python train.py --n_layer=22 --n_kv_head=2 --rope_base=17000.0 --bias="none" --init_std_up=0.029 --final_lr_fraction=0.05
Each number is 128 + 32 x the weight over the matrix's rms, rounded and kept within 0 to 255. Layers, rows and columns count from 0. Numbers have three digits each.

# up: layer 15 MLP up, 640x160, rms 0.215, rows 323-502, columns 64-95
# down: layer 15 MLP down (transposed), 640x160, rms 0.229, rows 323-502, columns 64-95
up323:142113185167147075176084137196114145148103134171087110141137098095158126148135080192143130098145
down323:119146082156125211087135126125135132135127083105181177139128161148135153136095147155081074181102
up324:148103167100141073113132087122165122163177132114238140161131172122132112066135108145182079111084
down324:183154109166124127128118163114127159121093150165161099222071226146191231110179177181104160098106
up325:095133075132096137132153162145116124146151095138150151095126108136139090142154097161066142123124
down325:114137112112127129139117117111147145128112149127096111119130105165113107113133132110169129144095
up326:106160154152122098126088164083128113190111131160174139155099131115082154148130172073132126144148
down326:139107140122067172101128116167128128100113121077208062149163142165152113080083096164122103109108
up327:176103122124045115125156188102190127175171150168163154086099139058081100168166108157090130171168
down327:085064156114131120158065094120166141166131123127109112128144148204111128115139123154162118158124
up328:080105178079127142137139137135112138161168075138145182139101166085110157124161063206078178106062
down328:160131117103106111125155059121113120123144102097111105118134084120093221166099139174144065115159
up329:105139131086117185063149077042110051116221126100109137132178123130116105192134103111142106143103
down329:138112140118164101173108150183136174128139130111131118120083101124142180095135167096134113119179
up330:087125138088133079134147175126139109155095091070144122148141166192090144087135150123085108094085
down330:123150162096085120122099094132117131127145093159103081103099106116134096132137102112132106180085
up331:125114104096114093147086104160163182127135165160136131100100099156128141084142176115110172141101
down331:152141151133137161139172135112056085127136081117153127115137146139154113129089069142154116068118
up332:131157078091120186129177154054140129105135070124084133103116085141131073148162132154131096088144
down332:103143080144119109087097153126132104105100117126192113166122162137135106139098166178138142142096
up333:151120107138112149112130145135123052130109121182085103118118215143117133084125171094166137141113
down333:094106167120143108122138093183081135160157101150137118163154128078130153189092113114102123089097
up334:141080162082075139118130051127072117143130086111138127126098189130152107120108111085074124140105
down334:132171111107141133163152136149127202123113109169070123114157172146149151146168091108144153153099
up335:155099125109083181097129108104164121155117113165085114073110132150149081087097155139173127045108
down335:106120139130163118154131134162079147078122139078119169128109139087153104110131073116092123142145
up336:173143152122163117143143168141106070111100118111073143140078134126140149096184153170151187038115
down336:147062160154108161136157092159094177131123125149163172143114131097133166047118063151130147143116
up337:131114137136143119109183114154170090141129117148138113107096119091165042112055132161190167124130
down337:091144157143089120121113192142120116131192133136141173141153140181104123162108147110097112132155
up338:069117122133098094103087094119134143092117184192129086108134130112156156143116119214073185151123
down338:139143155155131078190154068179172183160129063186143145116070112168183144154089087091106185166107
up339:134133124073114166084155180165067100131162101116126138096096107144114178118136135105121150079096
down339:145126145088122132140091131132085149160083169136174143159155163141133151084146142106144083154156
up340:129170131173083109142150185104109160099127083160117126125091155138067164059132151139171105126172
down340:134111159137127084163136110134114136105134090115105155158158151085150162189121116093086086154068
up341:112183147120148136207124106129149132173135170131091104163126114127190133167134126200127107091128
down341:148149066099090144116136098142100156123115130139185164147114103109111129207110131101068094146096
up342:133090119112084116139109159146179095109125145124124108175113113129178072141132134119162131152100
down342:145126131087153146125110091119131140079163085179135082150111115144106159110082120107117116097094
up343:141114047167119144161149182144129096129115137125143132117097157077050160155095164183150126087126
down343:126140170120062168143100109102142169101143129099127095130179120132163097104185070122124143138137
up344:105102101128152145111102131075125173101184098132121140181112161108098210174172095154110089167104
down344:084120144168131178098232137089096166092119161121115181116099129160163103101100135105153116100137
up345:122164135104125172091113093193115131125160147146088083112138064122079151115132124115095155191082
down345:151099179129179128174164188111138131107119156152106138128092094089113229100150097113135131155198
up346:118100136115138138140155171133111111112123130101112088178103106116090105116125155145173142112128
down346:130117091167127164124114084155126126121106152159100119153117135138167128118108099125124190179125
up347:116116183090162150171156149086134166099149119175077127155154175133151130070118136134064127156189
down347:167123188101138140155167166132174122107083219084161144157165140098163156112151069137141112137083
up348:200145102135128147076155143117165135142147135126116152170105189116082096046142112108180130125139
down348:113120146130130142145139130122099124098118142139124140127134098135116191211099116150076097155138
up349:097159125142093133067122170120095179205056136089081122176081146108117111112166172117134134131204
down349:105146150113139123119105118099094117128113136154145136120217116135158131085045143162098155096070
up350:086145201084110120162111139091174096081145137091159162115098137130131108138140104141124142059137
down350:115083091131235163096215122119135170148154148127141136182093144109137112153138149090143127148105
up351:184077087090040133125136125126111152113141040136126051097083174174163149068214171100128093149121
down351:141128132180117084105178170143246115145151187129154161152097105053144130138216147093053154108133
up352:193117128115096077141121166197150125170065150131136128157123096141151148127126143104118064115146
down352:123151171057146125125128148108110146135057107125142160174100180111099126122151183171133117123136
up353:175116130092127128114199152132131096107132078119091115146164135100083195105062124113162110099130
down353:135143129134087172051102160138178199118117077117129119153187144172151133111115161142155159115156
up354:073132095172085127187130085187132147143092151117090094153079119118151181102107098156142117073081
down354:140082161116146123092074170106118178099137115162144160171148118125107106185125168142185000124147
up355:157161123155101132097152088178124129141086164189104097127175053052136104170108100134135113183124
down355:071108144161100143137132134070111209131131168122154166146125171062140152090106083088129102128137
up356:149088095103094165103099095144070129121131092155164113064123125143141117098145085172122167104072
down356:112148158151136090172126099126147135172103101138120155149170125085112078131150144080094073149144
up357:088191100135114199126170110051095139082154119064149159141130114114175094166054138127145112199131
down357:151078169149119073098125119206136164153111141087117158133143134105133139142211085069106133138120
up358:145143103114084135083099166116075077069142096144126099074111133118147147158061135151151124155117
down358:116124156106088118179094140156096098102132181135147166133137091116193160117103108140143091095087
up359:180150128115099116100141074150135144153122110093100089095103127133119143093138099110127161110131
down359:140174074173123101115133126094129144132095175082153112110108130147159086132146141108137126104120
up360:116148116089126124117154160096080164141107145112120135170107100156090144146098113159100177156167
down360:181143071075147085160121123137120160175116135121156150110124142081140134111122095071077152154152
up361:111174114133101105152135094115115100149202125100126135114139087144150119114118129113132118047152
down361:134127162169154179097159129106137168171086124138131078119136142096115123120078130155113173151069
up362:137111099108110136149104151100068140127149071120169158154109158129098128141115209127133127080113
down362:122093169176131107128169065119100130156134188154114087143106151121113104108124091132116187086142
up363:080085118147087132128142170183077152120115141141127139134141115109148088140157048193170101087105
down363:163059098155091053088102153111139129134151139173166122123139100137175089138170119158123160073183
up364:115160111106163106146133150139076173188116092140065139129126159085118164098096091149157146173160
down364:150088162129198110146105143098141114045143132091106157156173175143184148122084110186144130081119
up365:104161135136096110140105125123130101146133124146151200130123146135184146115125129101170156170147
down365:137121111114147108136077145119096134156145170105142092185124135065109079117153107087142106160127
up366:105070129110191137126064124152124128074127129125167151098128101069068163127159136164069169102187
down366:133098158116089098117089120173081140151149125183103162141124152184080110079118125131173125135087
up367:100114119140135191066159092175098160205126069144082118140127122054102076123089141077145093076079
down367:117116091140135113125119132111134136129113174089145167149105159144095186150140148128050128080126
up368:162079140129051052163137134079159147149152066162080157135090171105150130144135206145105092166110
down368:074142088181223090142138137145091079133133105126058108074117052148136101125119075150151179155107
up369:089113159160121134210102115105116170127104081122101164150115120104187171146114108124095147091146
down369:147076178213154103113141114054132101105152118126047160148157130192088173108125155065147138088196
up370:107116214155107134175154075170115155144103138157092108084142088125141114138091130108114080173145
down370:133131121131181128099104142079170111136113161078163117158092082110159108114157142075213111098096
up371:152150108130179095106192138155090107106100119124129167117150093052110162084131124169163129142124
down371:103074147109138110117099102108127174133132106165143156108090135099135107080149107123114129102121
up372:115129105108192131081176109148205113117086105145116101163113121129131120127148119182119092146153
down372:139087158188115163113093141125036144115179162138124137123158162146142141097141151148112157118073
up373:117157152177135169138158102137147094101096154139140139135131146119104122172149148068097120170110
down373:125122146069081104132172150097109137110134104098139147096091133160172097099117155090119162138129
up374:127126153111083138130177072152121157179133074111123174168089111121156117155095091139122165125109
down374:123063085152121116156166180170104122148076122141085150148131180151081073154149146094150094107142
up375:089167156226083135154147143143074158180136107098138104103133174151092137115161133096118167097094
down375:088111162105108126107136084136140109083102098119104126120134155133122143095063091140109101134148
up376:135111114117125164172145149194103150093120066121130081187142124131095140103110115156095099074086
down376:080131072074082113168140098152119078131125103131097153094122138097068111142113189133163161113130
up377:090112170147082148161102118137095107165138114091126081125127106175159121112105145129092094128145
down377:166054124108193201129096120144161104141080114155206166082202133172122130147116082148181182132108
up378:135157085123174120073131117082132093063112133137104200178108085076149079115108173106126091153127
down378:099108209123130072177117110134091138209165107095117089092141164150111148139172143162121147108064
up379:103098122123140110146130112115207115095151117174156102195110139145091084122115135089159100090099
down379:167163133102119092118062115098144170202145135119159173177129101066063145164145149120078105202124
up380:151130162069117090146087162175117166088160085142104135174158146068102044159099123137154120134125
down380:147152145088180106107102094118138121154145095126105145203140142109133089053103080152131129164110
up381:080095157152121128138108148109147112101153147134146090146115090149127161189111113065177069076111
down381:098131077137148087131169100135130150126134130162090133100125146141131156119161136155151077055118
up382:150048073097163095194073170113100174076147155124136109154099151092098131108125126100167119109158
down382:145112163158108081171156119114080116091118138131112145142115133148136122159114086058131155103096
up383:161134124080102174123099137079129123092159075122146119119158176136156123143099128092113082074126
down383:132159126084132156176105135126165074136162161154136129172148183133158150132153118151178145154136
up384:178146095103133120135025160133113191094110135094109138111126121074108172078051157113164186132071
down384:091138156141149139107119172120126107111138155101097137162156087041127145136080119138156072129087
up385:130107107154129154146105166126126121207137161208080150111119195111084138174100088103116116151146
down385:125172146090129096150094184210109092183143124125108085102104123082129133136176098101110114112082
up386:155175125123102192123147121163105165122130139137126151143136109115166056102156121103114150146152
down386:125107192137096132151117123080168086150126110126171112118107103153096117120099096141163160134161
up387:137167104168158118127089155086097136146121139086064135124151120116159107144165114132164140124083
down387:146109148142139092090153112151153113092131125117132084156076116083152154126113161156163100143085
up388:095101140135139069078068104170155133098167153140146125119098125110144173180121216032144137116166
down388:135127161144107125132109107129142117126093191110053101138138137116140101137173118099131116160192
up389:145100157153117181107124133139145168144059137101054178137111110077128165202098116111192129141128
down389:239168094132088167128133109128094090108174118084118099098039076108109097118162112190132113139071
up390:077121096155084156165181082101109164158100142079112162101153165138102137127155126106130138139146
down390:118104151155115103079111155142156104113122174115145136115150117175138114121114112131137151133161
up391:153115165103123107151136093117113088189157126096127104158113139138140122163115154039099076088126
down391:163157129137124150081195093152127129162152130082157177206138167168087124162156099163143140149150
up392:172062059112113088181149095102109116140140119138144127095156107124096144117077083088159121103193
down392:133151147118111062157127141162101120063130187109125121109123129107159111093207092130114156132083
up393:129113113133200135130162101161082151116172115107115108127116111141144127088101122141118081119150
down393:129092152146053127084126146131135094123101144150127137134126148158107146122159123125101108119114
up394:190140133062046145142128138106181150154117102127140066114128082060086154152112150127152189108122
down394:100127135111182101163144081160126095124120158115117123134108160164144138108114087087153051152101
up395:150104091109079086140102141069162127124132098171148085119059121141113127148137212108084153157090
down395:125118183139144128114127139109126111099100149124101131113161122137161134110169195145158105162172
up396:130154132108109132162116105188166177149139128162133088108111189147200145148103143150098149098153
down396:150133130114146100116112128071128095064104125085164157142132122129029123132097117115139151124156
up397:154180087119149108128107066181116142149122118117125148120114137132158154173105222113136106139116
down397:150082153139108172175142101152164102146123124124115118155196150070210182097149127202122164137119
up398:130146094149131111142060142098135096096085132097134165130166165140140100107056156121140149160159
down398:157119153094143154172145120139118105111168171059103093067156076118125152143105115124046136141118
up399:144143170139189125106144163109146109061088106135116115072105105147145128066157040096096091147122
down399:108153097202087139159185146123157132147073165123123118173120184152130095070135178089124151093130
up400:120118120111074201131125123151137143132096094101118124091051098125165102159101151157093099175141
down400:096147128107131088118171187114132159129147152119117157159154148078139089109110148082118154148142
up401:150164113183173113159091104091140081189193169115108102050120126100122092058097171148150138168177
down401:112115151093109149126124149166089179055090048156167143206109099125123138182166104098103090127092
up402:120083139113118078131088122130124064152101109144097101123135114139137147182089109108113085083067
down402:129162115123151162127072115103149141171149131155094154093097079088170139129149167146134186132129
up403:114132151204089082132146129082158086189134102174087101108096109133077155111078095134102163121125
down403:062099185147150123136081102086089206096117109201149099098131200108034244114150085174099121147147
up404:096158070119085135118079176068120057064161096122171160146134162178146112169111148217109133119164
down404:130134157113184073120156136115085105213108147096136133150116118137140107085084163142102110182088
up405:133116123117159147152148077143101130164079115111115117111131159130113149115157153125116111114157
down405:159182123156104147146051137137091126080180144125144135116125131108101085169117081154157167141104
up406:127176097193097089142146159152122173163092111154152077159134190127172112138089069093141102134182
down406:184090157140111141078192146089109140120169186136132152095138103154128134117150157105165117091199
up407:124126108119099116168171137119113178090063172224188151103146172065112110152106140108128161145041
down407:161192119195146141151121117136157128140132162115131136107180088174173143062092182114141081069146
up408:062069152136171115109139065106180119154105154101131132144077177157191081029132125116178144111139
down408:154159090136179141107134146083181075151183139127172120148103092146114120136111131160119088105140
up409:156138174181088134151131166126091082150149135124129113147160097101079131195105154106114188097186
down409:166095123168132127160140103131119168062131114113170171082110173145129059141164128149129046134118
up410:130108172094152094118118158092147112147119145168166100157101174122070080118108144100089180118112
down410:111141124171095093147100099134131137098141134091073175117180102120174138153120141127129073128102
up411:123085122113096134067173131111171112161177135092181146112099127096110118101127160128165113199065
down411:124105136095075109136151099134160108092165144160119103130181149129114138103050150149131160163135
up412:113116146133083127174087121141051099113133145127176105186154177124115164099064152106109139139152
down412:131138197115107121098133100059144151093135124127092097125162183135057208159166130088143120185143
up413:102163168123141132107090109114137123167125129122139124088061156138106102190135140132115134125063
down413:133160080112083106123124105113155104156164146146097078095129176158151103120122101164095120113112
up414:156135108128109145146157118099098144085146171140101152164126149080125118110157116094179113176114
down414:148076095131136098155109122151196124134080092143131111166074112156099101106110131149121095029088
up415:106138119147126117149166181183168189181143070109064116051081146199182167169087094122120134169137
down415:076113125166218160197100166131154180100141119169081167132139092128165142155137130149109125185136
up416:193102153080083075174180180076118079084109147109125142222069135143148078128129082147145132085157
down416:105127040121113119087060097085126123117121103142107124112147088149153167143173103149093116105113
up417:044147085108123100081162132159123114144148127126138131103155131123092158142060127103128124107163
down417:118135173097200181146049070056071193135105129153100162170131170124146142157184133142136062124093
up418:127109124112149154120104153092140133144114104105155120087117145107124133122124148171144147142133
down418:103117152175141103127157123161128101114151165130099166149115133151108096142114126104139138126129
up419:140068132116116096170124114093133117061113101183158139144100109093053153135108076138127169122101
down419:080118128133181119123105157084068144175158102105102123115155192180147112099121134145112119068129
up420:090159154071161125110122101093119094064209156146190134090151193154075115101101100092069072157163
down420:121115095125118116118085171132157107128100167139195133197136131108145135134111082109131187134109
up421:194050207128086189091131103126085164091064117119202193136109185059156064075038123158014157117063
down421:097158059124173097130118110142158116166165141149102104129172107172083178155224135109208125131171
up422:110011171167128115151157128134154078127148111092178101110132123139166078146125168084119111121076
down422:170131121165149137176103136168187057109125156141105127169147104090133186124089094147076127144116
up423:056160129116108129137147072136074099182124133097147114131136140166135136111125069139170109116088
down423:090103102034132136103131128128179127085139130076105146127088159122060126132157096101143110113139
up424:110091106083123098092122093116156150109119141141120155147098098106133102168103166138189179104142
down424:146145130087118159175143059103110140124110093155165130134150156115095086106122084124105107122122
up425:078196113119156187109112131137098132122064044085198141159087152187143128075145138179166121061137
down425:110092176089110119108079090161165138103143111162158076107137188110108091128176122107169094138160
up426:168126139140166119168129132111153117061138086197163206080159088094087150138094098124127082088134
down426:100078142087098182115161091120132099100193136140140148156088088126083175132101111105083172141181
up427:091155182100115103151146175102103090128103083190095175105072097128175122152097131089175195081120
down427:091102115135121167088129130112156146055080200125112164129048087068162146109123112152122089120104
up428:131137050124117134180124187074102106162135148090167142087164124055120050120110160169190131096116
down428:060148176131157143162146150133125089114143165090097126112125086127037213088149120175169077160133
up429:128161135140076160119138156121153117075164152105089119113094153111150134097163138106107089151158
down429:092100140174126128168048161142121141147162137146103152113137076136158071133134153186118155168115
up430:129112151102098103100137151147154117127097123121095131132111116094098104119156133128125201095155
down430:154130179126157136072101130105113100112104154149128101144124127129090233120102113159115086120104
up431:142130135127151133126137130124141129082146163109098156107094145051156127134126135184084113120170
down431:097079139139111096125044117152156144129153121151157205083175153172131202138124067097147115131077
up432:096089128121143171099105186113071126187141139192106134199066116160114097136092135129134086117119
down432:135157118165100123178119140132115173143083125092145199103169053119115144103139156153108142162129
up433:132100189131115051091136163140150081098139172210122067089111148120084109160058123148131064139077
down433:135148129124139109118131138121155137143119163035097116092158179118081115118147098144166152160170
up434:171083145134183130195141114148142162171123097141154041092151092128072163148134183135092151113120
down434:119122076096158110128128126132122170088211118076065106123167111135104139106112161143151114117138
up435:124124134121141114124141137142128085108158134104107084120143148138213118121107139104158139072143
down435:119119117173148129131103125125087101150148076141133107109141102130094144129129159144096153071105
up436:109218139151099111153172165142122102164079058122131192133078066146082087103144078164065117111130
down436:168117128099131148098078115134116110052113124127114112117127170098166139092153143114190084156136
up437:105134174137094136110183163095118126084070156174180146189139206136059157114108167155148153161075
down437:123149074128114136190142117100069091163138206107139107145084107139182109135157133115098052114110
up438:128160078138086088148147178103119130131143171160069076197150101171110043104116149140200147106149
down438:105126123149114142137136132129110145172126084141144163139156177153132193136127106197068130117101
up439:150175125115129126167125218194112139109188127161129163156069135067065138122133083146095097118139
down439:133132102175112149111147121196095128115120069118082103048126148186124088126160105099138130154161
up440:113138085193145141166131125160116085136116107129151138099057099107101181139088113136101150126144
down440:176149129143085160090146098114172143097171128101156169131175144146166094114148117085153130109103
up441:047075165128152126160081083122178155152170152114203072164123141085096110120122156103159150130142
down441:137110076108105154110119142097102143106130079161159129116139138122198154176115116102142174102065
up442:128133132132127096162094122137124078108116143160077141111084214103086151127123054120128185125107
down442:146151131085132107139150071125123150113129098203199034090133098132167131153121117140119082170136
up443:130136126123113098137131151133205134109114172099109111138181119100137049098109162136166150228119
down443:126117184144179126128134067155072152165079062164117182137095174223133145139187116130083116058132
up444:111084066151107155170075106162091160110183146148128132114160153139077159183121161072149134158138
down444:103151130124112121166142103104154127088125110161091102155067084167137154113162109103139149091094
up445:101106118173177074143085092146233117155141077162135140138091134162151088129133178111114122067145
down445:106132089122145088106138137144119136095182110141093139156081152062130137117130138128097076166137
up446:092135141112128168165124125093149118081130116124096149096160104112121139167097159131196115126154
down446:139121117136069097112093105116102148068159136167082102171116094166102142106127110111157129134139
up447:103081192101137051062175117099106020167100135185101158126140135122112130175156179077136203085139
down447:133169099168088094158181187123153142076086128158136205083139144114135108145088138110132097116139
up448:100200166084166151147159119078197089085117149060102087151113160117150140167152158141161094134133
down448:103108135138115113072143111174146131079144118106121137125101120129094093105149095182160083105107
up449:149131102134124169149099094154148200081075127104138135098133178111141151095058168114171134153078
down449:088096088134152109181115114174115194131128125136138088172110141148138059090166134189101117164063
up450:087132141079109155072166195093099168118153084172165146120091143114135143126138070163113132103117
down450:148157117160136169164119111112096144135153101110116123177127120132150154123107145097138144091114
up451:185086218187079096082119094093174107139161124090154137095079159128155123157066149095190111115113
down451:084082201159148164137097107102082102096179179061111107081114100118187042149132111100170141156148
up452:104136107157154113136133117158143158121150144041137154139158153159144121111094200111126084121113
down452:125125140085137074088077151101118142135107167116127127140121151049069135133086056165132143076157
up453:079120164090104106083140174150158185147121140166124143135132100107094140187114142149118046110129
down453:138150084086105107110121110050143092126095110093130105120111126202121129118104146103097119140138
up454:068081144099131104134125125138083106136141121229144138149100182163118106150129148133133083118161
down454:128124158121176093130068132178099110107147185078152119185108126131146124135107162091121097147160
up455:082108181163118131126171087109133085176093147101132196104101091119194124131111133126174108095094
down455:088145103102171134112106137141159120144137116164140116127107105143083141126164167118051161162172
up456:153132098138178107150119165097111113150122123096155185158138162164142175144098136103121104122118
down456:161109069120142146118104158156074104110153108183132111139096177120108098069133099152112119100160
up457:111133131136122134113118108175134103202119080141151138131147086099101079134153118131094104093145
down457:180165175110093152090118176148118125115116106145166091156118136121150069137159082098091040188127
up458:104123097100163105114136103122182171146163116119140149177119110147152107067129102122134129131089
down458:141068106129129104128095163133066154145151086153123118111145151099127115156076124119115118185104
up459:134095134104095195189104186146149159072135089159032096073071179138116124178126101124140171071118
down459:146078104165084108189062138122093084132085134068142071097124146142151127113142147116172165087148
up460:078128142094094104178112127081132103076163133125174122136154130136117142124120147138073173098158
down460:140104163094089120127153200110121144144166142126090191111124173111139069149136103160119127104095
up461:146194155189150121159094110173120148076116128111161073103123154112191114147102185146170093094120
down461:154121118079124111116093163103100094175155119143137122120124143093104141151145076111113193129123
up462:147125175140127143083108168119135055123076120138080123119146109147179166143158109173142132123154
down462:139152102198175093177143116154096151109115138132164136117131114136115109172108164165176098113081
up463:137131077099093120168141126108098054129172108102099143133132117126206168147143170152112082116112
down463:078162092168172128072181077152098139164081122094156129121147140102111126140119134155111109155171
up464:095175127098137127133152156138153134143110137076093155134099107040073118107115097194037110134132
down464:079130160155103142142135132226141120102125094139140196123100149184036132082138096155061109146099
up465:145166115114065151123147095168173142118114113096179092090128078107080134103123138155136116128144
down465:135148098139195109129104135135121135128112122154074181229109139167179130130162074106146205162149
up466:131089155143118152104098183152124109169141108177183123143172106094107128221060180154116146122152
down466:137156094135177164135206076104132089112125113082192171146163128164199067164079090142116147098081
up467:124081120094127152017146056138163177070128130128097140188088095179109112138089149112107165138137
down467:137140090153103106143064122144158145147097118101149122117093169165104154066129104164056095081180
up468:105128136164144149132104133096129140094160129167107140134147134098109156127088136141105161159136
down468:155099117118078197103190126155170154133139124151163165091127101091142158144140140133152126136113
up469:078089135141166108129075078116158160145113111140127073079115124118113082104127150082148103123088
down469:147040091135139118108131106152175170164081129159114146125135117201072054132121120134124099029107
up470:122116151107126112116162180099115090154159177107119162147103115103052117142155150150123106106142
down470:145094083099153143134086149107169107129097096179123150123145098144095123150113151058180140153062
up471:186197041122099150134165118143103076092157127134081170117125207141142091178110095108181171082105
down471:088157156091097148070141176139135199146059131126140086082134127131101149059148125142163128089111
up472:149140108136171092154036086135111105110136127080091141085082097107133170087129142109116098106172
down472:155142124118098187162123140147170168099139161116138094177082064099169168130072088092106114131125
up473:153066166143071168159148093039101134116188105122155160176115121132094148104123108147078134119152
down473:077130072108141116143184170099114118220165148141164112131082152078103185141145238089146110081106
up474:122140079172115128123120126078141142199157157103111103161147059091128121148105147094094114176104
down474:164099086107103175125154110175174141111099115114145112139134152165129161105166136174123170100123
up475:087103108121116155126159151122113115066118120166157109162146151128117126132173164179127136068123
down475:044113109144105153124148140146093150123147081114116128137107161135153171124057130120139133139139
up476:110156112105093133164151142103109141118078144058152090064133131152131130165138174151149110150126
down476:142110136103104160090135124113146115165151089166103099175092101071098158138153115108122162141070
up477:053132126011139125174127134133160104119063158093119097139106101066128133124059106162122181089106
down477:133092171055108160127167138144151148113129174070104170074168088094151147109160152136110152171152
up478:104140159130146119202128174101106120167141167168151082157159189071101134108082140177074133067155
down478:125040125183112151130095107135093113117135082120157086114093133104148122113173072124163121196113
up479:149154108110132141101135092107173056079075111112149097052155078126138152204082164153142081100126
down479:159070131088156084132114099108115146118154097128098157149077145116141108130158119136197158116152
up480:114100180131162179150136142108121116090135160138178171126134101110079153086088097156169164088163
down480:124114114116122109107117108129137144110158128111080086113100075140121159112133158054104138153108
up481:127120136117168198163145109171114088101151130122111061094166140129149117125170166113121118115079
down481:072109126090104172074132085162109182102140141123159164137100155126112124151123115086117099120109
up482:157137109116139095124081102102188084114174110126186106165155196168092100149115130174099088076151
down482:126113090090118180092128121107149106129108183169136162088076120096123097153124115094083148152149
up483:135100104135136162124142112146111198121172107137107137084149093120091097130120133094165136178137
down483:148170132107199112114113141100076120122063192078135127160103176140071077117104093052132145175125
up484:131111136121064116118148159121169125145135124091121133101137084131164119070139118132173108218123
down484:194124175117151110147093207093118168099076153126109130087081051146135103120140152095189171095151
up485:108150154115161127140074164120123058124156121112138155117129135099092135150121121101131145122137
down485:159105108118101129129148091112107164177093125147168086161150139107116121109125109160167107104116
up486:115087173144134110145119183086104112147111055104109155133135087158105130134095180094134194116148
down486:122140106042119182086186181108124146120161122144119077153135138128114120103117084145057092143158
up487:187084179197057184167141079169121158146084130128155124132057090102128128131104089068121120118127
down487:176155158117107109080135113096125172139099126088125193076132113133086127166137176183171149109119
up488:102121167127138163148112206077118137091175150127160180182129111117116191112141091147087163125146
down488:140099095164159063093111134106101170065101136179085133147117186179028111106153120145120127146105
up489:136158085164082127103100137176098138126110151146149123138140160111103095140101119132079102076198
down489:153152158119121130166090131061111157107099127095091255107112154159157159124056122146165199168112
up490:060121161183114171104055178117138109194166079160170174166100115081175168061133086154108135110156
down490:110138187086083105139111103097082138122131146136138150149050180133131120164135121112133152141139
up491:148163129137200119149127156130087072142150099111089164109125128142144060165165135127195139153111
down491:124109136132062128092133126120151166190127178121197100162140218105135130146126154116094180123130
up492:121188161170135149140099168180162130114136087125183139113154176109130087190088119135144133145150
down492:199206109153165131147138135133112138117110114143113146165139148148153192151120165138118110123071
up493:128112086085082115167089164145173119133098124093102120166095149135105118137186093183149102119126
down493:122084103083100123124075183148131133157125095117105072140153180121139120155127121102124161136132
up494:101131155154073090150094191107194124116130145130119157114117117134101091145120078144085116146163
down494:074149088092136179128108108118106109115094110154122108155101123170172124146129115161185134097159
up495:083153097122152104123159079175094144110131135151145066089126115092122092134133177115161095069184
down495:162129147144115137125145100171140103116163114053128114165104135093071160162129134098138156162092
up496:095129134142135194110158167122106099127099072124130105127126111137112139112144086127121156130125
down496:111115138139112136161142085116108152137189141141165112150182139086142109119115106124127149133118
up497:113151081144179159159105111149133136102147101106123158081129142131170102056141127193150152116121
down497:164136142148142128168131089153106141120145103147108075161157115180134114173139115169159101058120
up498:128071144152103132176161110176145181146172078140126113128139155114135157096099134124121113112153
down498:095089137138108078105150140091114133144128113134066157096139080146149166149133136078149097166071
up499:182114127099146106083120114180094044103079162163031121124084150183167164198147091128092144122172
down499:097138144111153144063171131150202151148141163163057154158125165181161171136122112147077133134072
up500:086164205108170124103087201099156127119118109125087111144118139141078162146095119127129099115163
down500:180059072139106157166166119156069124117165130134095098105137133100109146120149128140127097143108
up501:093084140101084114121151090108184133092142114107043151101094094078182101113100140149107140141143
down501:089123138128111132168087117209119165136120125124142091137091106145158095100166104135119152169113
up502:103148170107151109154100153130061147133117091152152147131137136142096189207125106099184109164128
down502:152153108119135144122137110138181114124134180121118120122138120145151104052130131124101167116133